Weights of a small GPT-style language model, trained from scratch on English Wikipedia.
Size: 6 heads of 32, MLP 768 tanh GELU, vocabulary 2048, 4.36M parameters.
Architecture: LayerNorm before each block, learned positions, no biases in attention or MLP, untied embeddings.
Training: a variant of SOAP for these matrices, 2352 steps.
Each number is 128 + 32 x the weight over the matrix's rms, rounded and kept within 0 to 255. Layers, rows and columns count from 0. Numbers have three digits each.

# layer 3 MLP up, 768x192, rms 0.14, rows 95-131, columns 0-191
115142153152136124084133125064210110142129139143143143193100196114161125118149155115110142106116255166178120115073153181119118153163110099180105100136125118125117133155105116086183076128125124166053079143132098155142087171165125115092158138148140162048115169156133114173115132115120081089130108176179125115150119139167096161177140144190082126122185139170120130128165124181112181131093116161105161095138085132110099125144163085139113144135130109126092119146160137170176070187116095144119071143141058158121100104112144108133182129142129120138135127145047111143054162169088133069
141142186103110144141095180173202105149130121123143117126088131144149176126162063122059118173123060035119158166146118132091095089113141138144129159138147082173146076096085172163088115148106062130127203082187113099100151153165177086113153149148136063157132098128145104185119179180133142156184108144093080156191098122110097124093103134176163117182104080163118161160139195095123159121152096144127096137136114061106139118131152108154133138117083167152124110181128102130147151149103134150091179138075147123142116127140121137148084117129104094144130137104097068097125135145108150018
151140086096105153094174139054194182121143107106132099121118131150121158118099161120100158118130119186178138111091184131136124096120103113092114123111139106081111140147142115155167141106069151145107125124142101150132094111100079118153172036139167141196110171095218075111173160127136137150105140126157140112098137137086169131041151165134138157098120124199143199100146152127100099104113123193042144119056121159094130118152145069106036130104196182110089129094119195152138111112160132137142151154088119150130143130094070066107152112130138152161133212130183144090096132129133166100
159106132151110148114033129106102166165139141113171117132116141130133074086168132135120091153064178113138152171090181152113114161089111154145136137079108127123154148158086127138146124131068053128130145139093150141136116141140119107130073153146110124158101170149139129191144180174121078104163132131087179137084152155083175109162133164120165151142138149098107122158124094128112106086119114169113118109124124188106120117064124155145090111143131120116151124102080096146041144164198176137136138146144108121162128131129089118116186181151111137078136049072104092137118140101157122135
092075124049129095126158188114163117165203123137150136131144112078146154095079131151144145161160126150171144097210041098094094138146185085173113097197079042142086134154137134189126154117139163107121098120079186143217151120102173072131130134076100103169095161171122148136084083125063112147141111159088138086092106073185111040167146112121169131128173137119162158116128097146123164125130153135093112134163056076109145185152151165091126070154082197118128115113105134111137159129111144106128096130144194169043106090105095102171102072118105140092102088166145146112116150098076132122
149058186179106099132152071077187136063148152119095153075133081123080124073132113099172115123152161149114094172143093148140179144046133161147118199066180085135144173144138151119138186129132076136068161149114112113160109135170153085163108100124126106110142113138143156165135135128106187101070156122130077178050146109172093133122143128091139067116116164095099110098095136177199087106103126154161085130174112111087125152128107093162168069117163120157165078070153066179116063139073133218153163131075089170107103172103182065088110171113118146159104136145100111128192105152133126135
071085115118130075130169157116092130065153129157151101119124133150106080136169096100132091184096158139113187131120142113059094138171103065089143181202111128179101198138118116118086139092175119145099114125090092136158081185171168068088121074125148123135156105148167116159084131079119150074073125058051168107119120165100123135098103060123115116134126116134163190129116131071134131141139141103158153196135131094182124145132117179132118068168105074149162186135098154123125136121137086135153075100101125097089101131146073127133171066127051118136155144115124150147121111092202103073
128154149106175110120094194152108136041197107185138140162148083136194130169166146117094151160154165096151064084148178126064092126127170137089086130182150126141123138128160115103110116137149151107105108145097126135159120160114115143149094129128127118149136123109097122129156084124097072177115090044136123080155168134155135071129120183087060120127111121153136131144157118116124103073179163171116105102107113129200201164096128160091113163179178126133137143109113129155097147102103200154174101098137201120147092145099112204096160163147067141111104182130175160094049120132111098168
149158095163121093138108083140145149108142095157118154154119104149160094177199109112119121139173156118144086129115130133153177126163120116145163123116061146170138117129101189163149088118168073142111113149118144085146102173126132160134173136140134085103145125104152107129170090112126143113167094109161082109125129084073112139132147106126169091045097100109081086142073102135132075096137110141126197108192187108127096133067170148178088159135167128153232143123098123171176125159135110130082177097142139135144114155140057121108134045087094116118133123121131180098189106130077153153
119101123099149143118126147189095118123121131120196144154154053120065124139135137118142155133212126110123162153125113118059118137154141194124134123076162106152149075181191124132122133115107143118105116186112121223121081144166089181137145143157105130122143152135088111129108103071119107182139154122169084176146131131132104085103166114117141065127151091091091128126154091064132119154171111096150114138182115155126105115132133142201112118148128164140077107127169133147066151078114096074120169131168130144089122152145106148158159178150144158107163120114110137118160085133130088090
156168061089127097124081184102176133082121087098146132173117111116098103076140169120143132160123161156138161116136124074125128092111095138132167128118082123115078112113081145214160147146169114080109136127188057128097073106156082105137112188156142114171120117148172157126128129139140133155150189113150078117125101187136115113135115131141157153129108105182078074091147079122135093138134153109115129141126129191167120078124116167185176107122138108181101079092111089173144118166149096129107182154171123146121089105127146130125122127159169144179120145114123107105141098138092151105
133165105119105161121131133090171078150152140106096140107152123110192115116111146062164166120122142156069153123143130079115129103102108138183068086163142165215142080065124189134120141159156232144110132137114138156136145141133068149130102183091112112121128064123167144118185193131058157142128129095117070102103163153120091093107202126177072138120108165042096092139105129151156086087102143125120101106154133083112146153082099095045104120160145143174161103184103172107137157097175117139190098068053132170174078109077119108136090166155119148123137208134060147115165140096173132122
104163140131160120062110102118093158128099150146101130079150140171132135072068160125120136137090177151116102131139137128139151117053136141109134147129087100140103125106122059102103139120143204136099084130159134169223101127090178103085149147174082076189143155086156190137140119120109136151096141106142097115120155113184123191202091148159100136145153169145168176154201147141077092155092144101094118118151133159148104158093138173167171136137095134129090118098116133177216170126112137124143125099103106094077150153206161130121166134151075095116145143202154149141201108170140148125
149111145136115070123127161137117098105079120179118187107154113104110181158141164138092114093113151128129165143135132100149134139105119166115141146108152183132089083195108082115114150126100116144128135144110143137115089091152143089071116097194087149127134156170108128134087130090121091097098116122109150069124122105140146080131104103101103134109162170118121151184124174083160149128119069121107196127084136078115106158156141117165156156077147193108115158148155090152080068110104108162118125111152101207157181106095097153083081163146055126133130113124161142105099156075149147131
135105097131100114030163137130111167129183109119108104162160129146150110148148090151090070090101145133105093104124137097149137089127173111111137119140122193175176101154121112108103054140175066152137165161148129078131118115073114115166159085066144166149172114099177137140145121158113156144132121156132097048114145152136129079083129171115104120127158125165143080100142117102155131126082086164123127175112113097128112125123165161122077154194116146151099186177115135162099116179144108137110110128137158166113149128196103107133143117159146136179151138109097111158129154101121171175
136143115107128171068104104114083101109140135081122077130142131139114081100133038116135130112175163167107134094153174128146100156085096087079137113177138122137120134062134185151109086085101163105193108090146123098119152138106143156174208165121134082126175156142156062138098045107103124143178120134127088173117085006139142051139077147066060123118142152143154152096156122161150132081104127181149122141133173139187160134158140210126119145118146171190095129172063146125133110145146093103143095126159133206123130077055144157138097080097165125147080196163113114104105129108114093113
104106170159146124137128090132159137131148152191149109160162114155187175203131160117117111123139185112159102095136122092112122124096104139135097079173129121158201140151129147162125089151111156107136123155145123118151106126168157047108138116153110180158092119172141081172190183204138121107142108132156123106066132081180125159173168112093099150120102139112177118165160132204083149110163145132144078079178079044117086121149177148117125076153125066118135147118112095108137145122114075205119136096108116160153113141149179119101164154148139139158096109122136083098100168167160128103
117121137156147113155137165128164094129106119150119125134147134097132129143101121105128130069159142182088153119114152173125071057140150126154140131172107098132174102134145099116081134099074139100161102141131127148093145156103102157163147123097124161087117197096101121130095093144114098117162147092163067145152147149111155150105157159099151109148042139171142134112156144151150123146103154153085102143071157074112125087135158089135166138098131144162148126138113094095126140077130109114103121130134163116093075100122093106063075118148062147195133144154149165114104116151131129124
121049119160071112179097078150116176107172097115147073134166121094169121121089174125118111102181158203088118092091076193131190117069178160136087134108083125181152123117143098169150146127170162164116122150144108143150144110050113139121127122126103045088142132126108141106026116090113125137108114123141062134136152152114168108163149072094105091135098140115132118078116201139128140136131130098104153171135154151134101121120095104193146052097119125174126115102106186138151106062148140155138111072111094094153146126100123163129094109135189114122127119098160079081106186131157076064
171110109177129088153065134155145136085140136135144154095146097000146177127109132141129152126100214071159100112105136080096139083107082100072130109073109153142121168098108164159083136131146200168083129140146102198116107186110095145117154119166101135093123144105151123100150168126131102135121174078097097164081116114119148138113098111089118184130160153153130153065177133117094127149094089116141152184121223110150085122121169169143108182094088110111137127110100159109118100072165115166131122074149164147113162113114149151113099090115144163167061102160099118126101180172111113156
133101129082145131153182145102122144091111078110129091083088148073090154150147131126163123070166107143224157169145147121124126124197106082108122119070156121111173170087145089094201174110108090141170126156106131123158139155128094110169127118200153091112119093217103142092115072144122129108094163182183140087096106150148088131126176095095140108165165109156166151119172140189186117107103103134128105104083137154119120125142072078164158111197145145128127130116089092153080155122111121123149138075100174094137124143174148120157089151181122138123138120061093124104144076111126069101
105132097106105124116125166106139147094128114108152134169135155135128096126075115098094132148097149095116128124129156135112118115144086098110113085170166161104077084150090091149125053184150148152175093090126167123114165112148188112096123077125113157128192130150131115103109152179073198157140126073136105179142167158088187104129086148127109124147145181136169120132131112079134109135171130109135098133086095134138147103124140117161124065160109143156142158093125160143097118157191124185118130124153147099141129135138171114114181111196127099139105163097135128121110090153154121158
118113126109071089111088093127097030113086185154100082173139140141112115132097114142133115141160078138096105143133148108090088056162099113171102116088127176134130115107124041113108112129140132128080154119097103112111101122167168121147114149100118121055185183193149082142149122190106167173142144166108057179142105135143149121117190089137162162161133133121096126119157212121111139073166129116124134111112158136124118167113112113122142059130158108102139144100168193133085217158161079157209113164105116202098137105093109131110148101136088114114190175055073141142133119157132110117
119110190122166086124103186130171172057094122130136148143184136116156081096128139116165127069135135133201157183104217137091144173177139118088141158092140115093155150147157098102095097113105114123172185090114142095121124128150098127109154127146164130108113059119108120080150128120207140121101084088101141082154107148138154088100128189131119149112080134086137161140150169107099138070125111140125118087119139185151143119070093161164114141102158114151034162129185153200122146101148121109095133167113153173154120143160200109155120169120123134085135103101138116119061127100088182142
108129111134081118091074137146124138102157164157152111101116137081134068137130082138072216128163115070143109080119227117103083087126130157181124155092101152128161129129194145107145138095162095139114071121162172155135083181108108113087147066162147099043126070149132102163099119132120123119110124057100083178129155116128206117064117150162143153129143130099129147124147144147097168130143105072088104104118135137140104083142120105174152160135122102121065104147121107118129175124171145182105153073174134118176107145117104128116167113137124087134181121160154161134160110105130103164
145131149142137116103136089126091108114170131145111103118111134174203072080154130135076155114104142136089142152077081100125152110144203111131090123170085110102149160116180098106143177076118163110128147083153119126159113106185116135066183128109110099174139166166119125163115149118105165129155084099124136114135121121142099103155132104187116116066096191147128145087176107121135135172132095097113076141115126183103153092153157139148127062147069122064128130133118159146126130201135107126111103197111130154087101133124049163176190157100131113147126132151110145139139158089142102103
154059140091077115122146105111133139094130093108154110134111113148122143098107119085089119159113124166068110135151118180085157139141177175109107186122123110106145100147096152128156146179146144092097140117150046134148081122125164093113074128152201141154138139173107111192111106146172116092138064078135104143117062097110141152184126156113215169094100129119049128092132126184167160045177124153184176089104120189111203116132144179135160165124073115149157130128126110192100130130136130123155170111159103050168164163180177104108085137153144110115091124113091147100129100177188154146
130100148122118119117108100165103066136199141172150108180131134113113099106169135139143132081166176137092123102134120125061175126124103104117135110169109130162117110115125124125186158154153117168162158160158169109083164095090126141108115051119090075124069123117158073176147177078131069130157136152110168095169084060184135201080132087157144143080107154095121130170137082138150170151131121106139135159165105090141078129149180064188144187138132183051115116117146131107178187182144105145129122137119160110119137137132123205116168121100196116166182135091110097170148114098100205168
153069164156077146090137148191137140151111132128153130058134136146149194070053154162107143217067119112143116123150120073110044185115176137127162103146152145168159144177160128138123180171106078130101100091138135141175145078113128123115092039105127113126108138139097079097096113071086125152141147171153107217149084128152162117105086128093163187149167089146071135073152175110124085165189155153148128164099149108132153173110102068152086128156171141104144157127200099123120130087209134064147144115102113117129116112095117131150142138171065179128138152081106140130063133149103186117
133123127126123141156105123130166159108142233074107170113053149109179070142109174158170132113121184170156164126129101190107159089176151133165117101192165176130120058203137105147160167148119158179159135071058085137169155170133099141168108096166143172090188104112101118160117106139152137108120156099128145141089130082120071142145131144061101117084065119144200144099113082141068086118099163160121064112106123182155091128134168147144081098133126124135126163113126088141139091133093169106167124118113147164114052127128130135104114109191097129090167153120167148125154121097149077095
100166171097102136135108121093168105182150059122115148184098148124105143134159148124134083186150139115170135158158112117160150119161105144131181111179078134105162112206140123200124091096106087126116155132123162084119157098149056090143162128128149142156130145114125088116117169155144141153135167126149154104093156044097124127212100122089130180101098158067110119133156056099167047113079083136113124094126152148081128150124127175115108179152153123126101052128084127176090139108115184065177171147158120147109096140143131112139147148153127126084146123120093116094080105162138113113
123113101139168137117121151075142140115211104169105132090101133126206208123174153109080112143174112185106183171172063163150128117010129085078119115167113106136149047151146146100121159121106126118129134151181127134102152196096136176120147130090113100131132083148150082114135137160123126153079151091126143091147097144117135161123146159129168114121155138130133161097087147124090151099062097142129090192117174099114145143113182123132103132119186103101154145110126120099131123126156097098130145127135147159083118105038174057144146108085174087143078087070065131141171138148133109121
119087146172215127087189118130126139106127192121109140149193123175139160179133089137169116091152184132107130083191142099131151157112176135124125141075078133135159089113091106186123184124175144121118134137114071137133113102115116144116089104122210064126130135130176123093098096132136123155179142107135157091134137138179122112171133104061143146114173068134101141144124106114117226114089142174132142193204205164145095159109134116165137153180127208185126144128201064143132136137093117103123074114132131128124056111115178136136102092173079152161163117162096145101118152147146149117
164121154142105056048114078140111118126088094098158178063126122149167110103128123066112099101093170111051194103223127094103131075153142139169112139066125083154164142173122170112124057145077085140071158130064100153117107125102080112129128111125188140205149145154153129208144088101141149077133118124102145141084115092136080173058131173199163108101120103108141167128119154106121117213132170114111137147084124112095113112130141122156086079159118141125105166084092119128125101122189102102150104075105114187126137102134067147180131089167098125052147151174157122121139198116134089169
149083107131153132113169120151187135152149175131126115138087122097095203138163084099133148138151125179153123137117109131145131128133080165084138121127108091129121202142115158127104122172125155128131119190123147103116088064085137168129128098091103090127092111150140120138124171198112106108107147139106081156152124160108079155125203188134109065126149168150145121172125103092099108171126113078067099182082156102094126119121121144126079176137096163115187079112107080088092122070233120126121113136112123151096072123161096098142143079098170172155179175135149124121146090122142114132
151133117084135145201163133097118118102092189072127087144179078115086155152105121145142124168093137132108134059133157135141159140086129162075145130170124171153134124107161178149175085068114064099140148119110147104118126120060155078143119131119130142150093107106150118133095111154122091092185117066147166128130110169130152126107155139063139124119083130131151139154185183154154125126133140090170092092137162158103105150113165159127118099152166155068034144153153147111077153141146113116100161162135080147133132169143107113108139119123049085127144133178114110084103143147152133129
134132118115107165146127133087129120086173173157140091129074103127161127090097075131076154119134158103065101133136130103115160135101162133131142107135109093162110137150088122135148197090126125078123151099105113130146108101069181053137122143081120081146112121113136175108169087134114126106145118151115113123161131192121093154200155141145128090095121115142118123114096178144143139052114091097145089176145092107129155090127088137131143155117093100107122072086157147097097149060083182129130136171078154098147195123160104106125126099134163124152108106078178181129170109123113088068
# layer 3 MLP down (transposed), 768x192, rms 0.104, rows 95-130, columns 0-191
171160146159116129166137110155127086144067158109063087093141176121116108124107162143139133173134141114138124132169168094117171097143115115150085122197130090144127111144163148150112133070083146127153114134088141130130077136161140178130074233153096129136162134136100138103146175071125107127099102112171185058082111128114125151126145196148163130115140149169129101011169109061061133147103114197103132105143140131092134144106167108136092078138102095096113160154116185191124147120175148119123157187098077098106150095099165121150128041102146052137145130072153168126131156056126151129
095142165142158082089131129119091106126081135152139196108114119121117149123115189122118096104133157148074132124155144152171143056080132154129138097143134054163113152128093148161086106152158115128141153114095076147164073121157128137194100044125094122115167121121118164105130127130176149134073175148148174086055130146219109117085154128182118160094113153184127079148160137159175198184117083115087058098047115197147185203129125088164111095130159074080125128134192111103092141141070098117158109156107125134165188153143145133158142163144154071107177114142142122148157139171219093090
145126175143148154107160127141049159152143138126093172130118132122185158184130133179160118147110168090149148110169124138093097156187161170085124109148089138077141171110064178130151175120100119145075153201169126194114138121073150058175123130088104130158119111160113184118142118130139132115142116091116187074125097169126148101133115109158142071148122119112092093107149179232137151036206197116160079170124099110103129121106170145081134106137075073184139108158136119131106119182120131165106099116155109094130090166141129112052147159149123130161072065150096164149135100129187111117
140144134083122098110144148157182206124092156085151164086174145081129131117073135132126118168102118133111151182107092124077184127142158154146068115087083197138113096094165174109136145162142104138101123062105172124120117123150181096141138192137072075097095139096119085131140155120189138129113141130098141153143155167137152129161112120110162167138105137142092150108140167117117136084101140169086177129073136131145105135168099079107106123132149191113113188139103181089112101151126092167153100141101110149143140151138129109120153146094110105130061154140076094154113135155114074095
074111141119132144191143112139148097178075115127081122151116146096183134159116111180079104101150048135127101192152143102094136180098127164125176186178041144166213225113172129224119135089155125123109128138119147101143098091140096126110123150202144052126194120159082097165144129096064155172061168143117079110157148113137173136115126178093107107095163093115111122127140153115081180131130142115147195111102103136166113173081172113097180084126077148117087113134136166080101100058117138083168184162148222163109150000104187108128135105161175189100114131127179153159172159157085090155
121074066156103095046071131181092145146132141166099172159088210155064148107149164116118095146122048123155120166164136068111116139099197131152123092148131125078129126080145154088147112134139102162190113156166155167090144113112122161130135212120131164135080117106154085154147173093127152112172125152142195137126150126146124085106109165116129140166079096111155141121089113152110135178118120136192098160088142112164092104138170128149110129098112113183099135122108099142169205125140162100125114159131140104108175119136160076099147136115099115155192119038119111180111145089067135127
156202085170149108109147153125096109131131154122100190112149112108132170117158115112112106103210099153114122096128130120138189099155148143137131135159098132127134153052130185194101087093123082130120171088124168085118095129116126141143079105115117104157154156101102103120099113167138096154129109148114108058175144108149117113151085130110120115159127086066141062106121152129139097142120073178121154192126147154050151114140142143106155210159103161125105134139104150098117087147103160139117139112092098204110160117098143146082150118140216138134142165103119139166103097152143115144
168040098081134135148153109157175150116106147110070165133110172096153148110117151140147118131155158131101119164150161101149083126149162108142110128126090148130138132143100156170169148144181123097164130117148167092141159122048142118175073113112135156137142121103119137133128172095141129129143035101149144100140112089174124160116042166132174112136189143150178062120166135161157087123190073142119188163124229159103105042123179111172123123094200124139100115112178126160061135096136155101178150171117165114130124133162113123109081122100100166076145087117138136142124116121134136104
084161079113111103158193112125110202128181156147094105103181160105114144141105156099097140129123093151142073153126156090105116145146120154141105093152128103130112102087121135042138112136144122144154140161099154079097143153159106080151145127153109167122142132130109117137089141133138128124146153167113138144159141113113086125143126103137187134156161166113171148096121135108091133106133117134200102115186162106150093188122120138126133112118151154085145103177163146124066163105098143205170127151096112139118151114126191187057134204128112109076118122131165079129106116125150130089
130151111135171131117176161087097160099151098093128130120146136157156123154109132128103127117103123085123088123180089139112078132103187100107093090128122104151148153134124159131111109162157120112125119137176147060131121104119084107166130105143117136147096110191135132169088116136118081102142077102115118164123121111140132141143122159121116147109114115048151102139091077119128166058180155115141128107085105110121203114175143120065096155149121120148089128147104151148106174098129149130201124187128113121121178151145172174127173163100072150100103140128153130150192194098156136102
145095146146157165116176112134122163178147125136127099112156135132135174116140157194112147175163124104145151187030108113077181129154127116126131078117111123164125107138139130102168144126137120153121141092115122120141141162128138166105103095148080169098087163161119132122155122158138127116127072155159161116138127153185123172118137123157122109120143163135239147147122141110120095149122146161100160097100091070138158128156111163114082142115159125143132151156199148151150097131139126096142143162111126127097186148098147112139223109128203086151108166135111167176099130097094148140
145153174131140144097052116172099160157160128149121128176136094096112176147137131142105101084084121212113136096113099081121150135119098184023180131094077132144165094076159154096172154063087104095104090141152109134158106114098214068167049068110073136154157135120096135074140088139146200081150140188149174089181176126075138101157104104082064126158118064110069105048119122160109174082129186122117161162094091101123147087172155069107145163126083120073115149163107160024116117131166146142140145193093167102147166125139085141121116122095157134207165156168177149169154127174125169173
155131080084124160132146152153109143132106069123091097171096170132102087098059087100121112170072091117177110119119094090084089142094111098074169147136082096111142157099117131127153143156203151157096201163098090122211177135178103107135144043129156059153119143077112140138151127116097056139127098122128109141127143134122153168071145141126149157099154110087139098163106140161165189118116134112101156068091111113131147137147134140086157137180103146110159111151092139137136164105095157152145212128079137155107097121080159099103068146107174114109169098069071088105124156105087122129
101116080109139151136176099083172111124078117090062161095186157148111119106193176121174144139107128158109176089170121126096128130128105136106145176079107120103150088105174061129099163193073074168100088131047160136094079105161078061073131146111125153133115134092113168200182119171090118128068191133129151119165120114108155126104132101128091186168110158169118124121104127174137125143130143169121131135124100171169118138172149121138110169138160119139111149144096108089173128110136157124113152099082173157076127128148111147102150139084105149113149107181146137151106101104081124130
143155085136135174064132094107128132181089123121105140163131115148159093110103137060054129155118101130064142160111121127122198131090151149107147093139157153118087174095150143164163115133085059122129140159149198142121118122119136153137096137130149124103128137145093131096144171146135082167167154134141109144109130119091156111139104093142140123127105123164097038069170089095086116160171188145121148144134081154155194168214122122150129122097063125103102094133128162154136109136142102148111166171141161165151129143094167125174147088128169167151110115217096176133108176094111129147
066087183108129078170053142120124112116097201138126154103125142134092120070138142132133116128063149187129113154133124187136170136104069084138067133130134117128049145110073126107137085114095116131111181177111128138167123144115163176210128169150103124168095208130119095176118131095116140107129074113094123112159151102129148054072125137097164093158104106125131085134136119153222101108113077062127140143125093149132156102094065101141129138180121147112118146129063116113124172136104175162160093093125133113207079133198117087101101154064125143119159125157080090122114131191117182073
127134136113134081127053096073107153083156056154116102124113125135156143053074141088145155131118143051151088173141106129124101110111076129168132121133153173068132131106185160111123166151117069101108126135108131138112129073176202117104039158143129143143104107106132101087163073095113120148160115149142110148163060134119119083164193170162153066186109140114115168127105136096142129127101104160150136114175101102099098149118110132121095099075125148039098143186093203145123172113135125127092118134162095122156134180169047118170056098072145125122135133134151142109104146118149172114
161182083070106192134178154120117135162076131135184152098144094106142129128076104087129117109092160219117109172106158147138133107195134074128133159142110121124080134166092138101093129181115090136092168123115136149105189149167151083152160098150148125152148071117130083143146125159135143200155145128100134139135170075140118107158077081151113136161129110155134096110133095103128133087129105091101122107157097136131095119176115121131159128165206133101136102185159077132151144109079163173156097139184083144169099149142142149121117141105101155139121120054118124146142154114135116112
137150104160090139110162139118094114090139117118097179135157156108177100115121140129140085153147136119137139173154129092128120124130087117137164139140096159112080148175119105096124137154128077064058109149116117140160123157137088165149145147179095192120146149121099139060132103139139067103150066140061198131084133122084118153125133187143115120130085062129117210169238104127128178078126089148083159089162089071183126128160126172163119148154119083167062100161141151109083132117112173183176179164133071115179110140116129118167120160113148160197187125157074094071146157196153109128
158156108098103163158129115131143200136169136109118140162099137132113045122069139089124095115116108133102152094141121133133153094161173122152168147181093147166167158121064129128074109171098062110138141138155140080141134071161130155120099176079099119179114113095148131121134159081116168193141165122136141131158114156130107121124152097153106157135073086126134179144118083145142175152108053127159120122071150134138155158184210159178155106144143141143108162125172115131097141123115206103165167151090112114107116150119165108153195137147080104104086090085141199139153088121137179166
117141154112106108099069083225125077104150131101158188126124136161196119187149158175130128098172161066159120110068143165147151107144143156151102088037153112080089127159153146107174169152147135137122089178156116101150110133154119116169115131113088119145084097109142107136158140152125064106154140124171126112150146106098168045102155116192160106175171101147087137145112124157097176081145139094071089106178127087144083124153112176150160136153111088135135127203180131125160115123127060174163104182129126144036143117173089180111081154169087141177153120115124090082106119119087214080
163118189126112129093135148141164106090150134128142098117151175169191106085124146160114144145158081104151105092091152123145135171102110121137102147059083123092156116156127077067151132108114101114113141160084150110184212095044149106157134172246086108101128148127162079134193094142126111111127091170115112147134119064141076191162112131082123111101115159146190128125095138134145119146128133113112126121163071160126131142110139116149171127110094194138110105125117138173089173133123139153138154156101117137113138168110107150172179173159150174163138138168152119142148148160137157123
057128112155146091114018165128202159190144154118140114097140174134127180072105143124105135123113140103167103182098151106087122134129132170107089082098127139110116090156124113156074158149171188119137112128151192150144161112148061100129123117137090102126130084102145098155150103126086106142145121114099059140114146086115124095153090088162110114092148139147131107134169136086114128085137187146116145121142139125118141137154174105126127104146061157151093122126166118195140061122125091070178128074109113190131137094123087139155149120142090042109096107128087101185128168132025131184
155153113132112135136129130181126060127159156145134135137151082103127155154139088136092143144135115162110119113138123105150116135133123110108110164128079034102126163113093144155079133130136128155106122214132109163135138104147120092146163169107100115157147105095086166121209110108101107090117079150090159110166118165112118062130080094093100209129175140147146103122132106208157110171127135086183105136128135180147104150138206128124126120156113146155111100152136174150099193142109165110087141115169104156086136148162063177104151128138126137121170144085114133079169060161136120057
140153106163102112092119148093088148138092148182144056146158170136116100126202133122061117104139161148128123127146059087119132103139171123182133178097091142141131100123164087088075089126131094136097103110132117130133148080101180174120056109152136130148116049126168100146190149161047124086147061133147073114133067141175094177130118069136153071099170110118096184152115126211151113103100102095130170097144114083168161174112139070083125129128122103115098082133144138135143150081159157109196098161056136149101160076147129136124117153132160172091160150159153131164115118125054179132
124080147161213087131098089172109108120124156157135154155096110080116136132124169110128148166164130111160161128151079186093119106090105086119129180111170055099091056147118150112136175119147118142168144142102061176142151127123134115142151161152156172117198128115111152099125163160153216134122164109103120128152123180129197148093099141112179127161164077161140138101170137066111149099185110164120158119133145188121035126096147157142176152165135180122133140066105098152104104136105119145099153113109145185151131118172142138116148128118156163100208121133118125134119076164142134151
148097127122146152141152123173061100084066169177200140123143133094127149100086158142111110083133158163184133139158167097082121167099119089133103115171154101108087103084177154080075109152086145132156044135076160156149152122143094105115067127081142155149125109130166110078124115130131169190087103106142125179131130150138142103086132117131056151112142109053127051133156125122120126161154180166125105173154134147155134176101132083123075125077150178136076116129105106142158092066164127096141132124126157120181169174159057145107130101131142164191122083097146131116065101181100119139
133148120171123089121118095122146088092138098187153125063172139090095103145151136107137168115073153167145042183144157107119163080070112113090097150097177098134072145194166133124096117131130127159143173119153091199133089116129084119143175128084135122168130122162125121120119125076195133133123141165174102144176109123113118160181053152164078176137001086160110102092150103146102087104201079133146125138124129152125145161114146126129141120156053098085220117156135116152135122156071086120149081096137204115161183143112150156127145133148095140140134123149167137127092085112152067071
112082088114132073093128163122178077152159187197184153180123157114100183133180135156066203164168126082091157122118121158165126148115161152141103161118168162140138149171161112120128163122064183069076162135150116150166062153135128108123100035068113144081121165111124085111059120176042097118128169074125112125128117227105135105115116071126102187160096096163100177099122116099115183096156156093136104105148143120159099142175073125085134102106140179135121074126097122142135121136178111158097104071168134182137174121158105101121099124134154059143131173125117125116077193120121141146
109076163121131162134171137169143082168130183141152103138138132107118154092099091128212118074106123148140127145182121135170144109132188098103181119145122114086121152127135150132074151123142154155085130109141165157187133153135134056173080105180137120156082112139134122231124141102086105120101056136137097099122152141122094145174118100162124110094089126194109086150115057121142153161163156121116065100121125086200113170081189124172188125148094115149069115143124065110164111180153140138182112171079123154171099135138187075144132137154147158102181137130162093153134136193101105099
153104090147174121094134162111078117098146187087131202141166138117141109152102111155092138127156136157052053101155046113120107097153175147163139077110077098154130126110158091166129083120125131163101163139077151149069116082111177097142109149121119055126083122120096159134144163104097209096108197096147130113145138139103114137094151088140098111127064158110155124149125116152123148146151126111084107185152162160170161148141191102136153181170126141054093117091122149163154124098130157078112038100116142128108181116092156156140120110137103093171131165152166176148098127178129151120
115164176163092119132090191179106106141103168176122080117113144103123109167149076151152143132097106152107135156123126090125176123170160132165189066169083091144107167148164170124138118152123139158120139145125155100044111125135163109128094079172156079146102147082134200044156113148094119152130126124112144167111112156126148129134161057147123170093129096176122092138119126109116113130160184138072187148105099139092146040144115109156105140146135121153120120116166111140176166120170141134155219074135101131140141160182103157123113126146120125132133095104149151068122077111095129111
133082165149089073174121133119089134117149139164134104100142135124176109124094155200102143141130103065122105122164118142149102165153100114130137117125134126143143148117167106112075104136113171107070101141178135128141117182144113086095169148110122152157131128150090184120139078100134167087096125144174122138130167145118158127069199161118131131138096138151141172123124089161141023178121109129081138157127098110127105173141046121146135158133108132110114167119151139157173094180160121095085109101136129111142111142136140145160129176148180156126097091095132101066114192106146150158
165110114127169211126154146165091146079121114128136091075112105187108105172102172117074123134128152145155124174136119151181151166124170103111159118047085144170101091175133124108082131165128115174108079110091075123114075134079135119106125097140158160071124109159145055170096117033121090205095098117089178190117124168111231081119124200135139070168147081074127134206081093112195105132120122119123076148143116140117112083211108136137155186077128071117124084124158155107124142165133176168133118134119086122126169172110135135093116145142127137161125097092170076085090142088149124122
067108075106101089121146120094127146113103126133153091209090125143189093099171179119114110120079121118109136105061153109144160197102148090148138121133137083117128156163135124133092136129151163121156179109121137100112149124080181123124145100121165142151103147112133158124162148120131164136161136196109194079103078091134129093092125134093109107159092133159087189168133163128183168120099080090136132105127059179181119106131141080174116186078127142124128100138144097078124105159093121132158124079142117185075157174142116126137087120117165103173109158083109198090125166117148098151
116134081132148112174097109114146141171128137185124145082114053107125123147140125118088122097163151122167076111095169145063100111128112077114126126136148131094164139159134110093090152077090119085176175140112151089120091117161122098119150160058165189120158123169143163112091098158186099123108104148143155083186148066119151125195143175053129147173180131162135115146167141122113171149091133091098163119150105152138102105149179104129127130129111144101148099077147108129199163117110142175152133172122161122100123120168080122153144170130139149149067157082155122177146084120158105109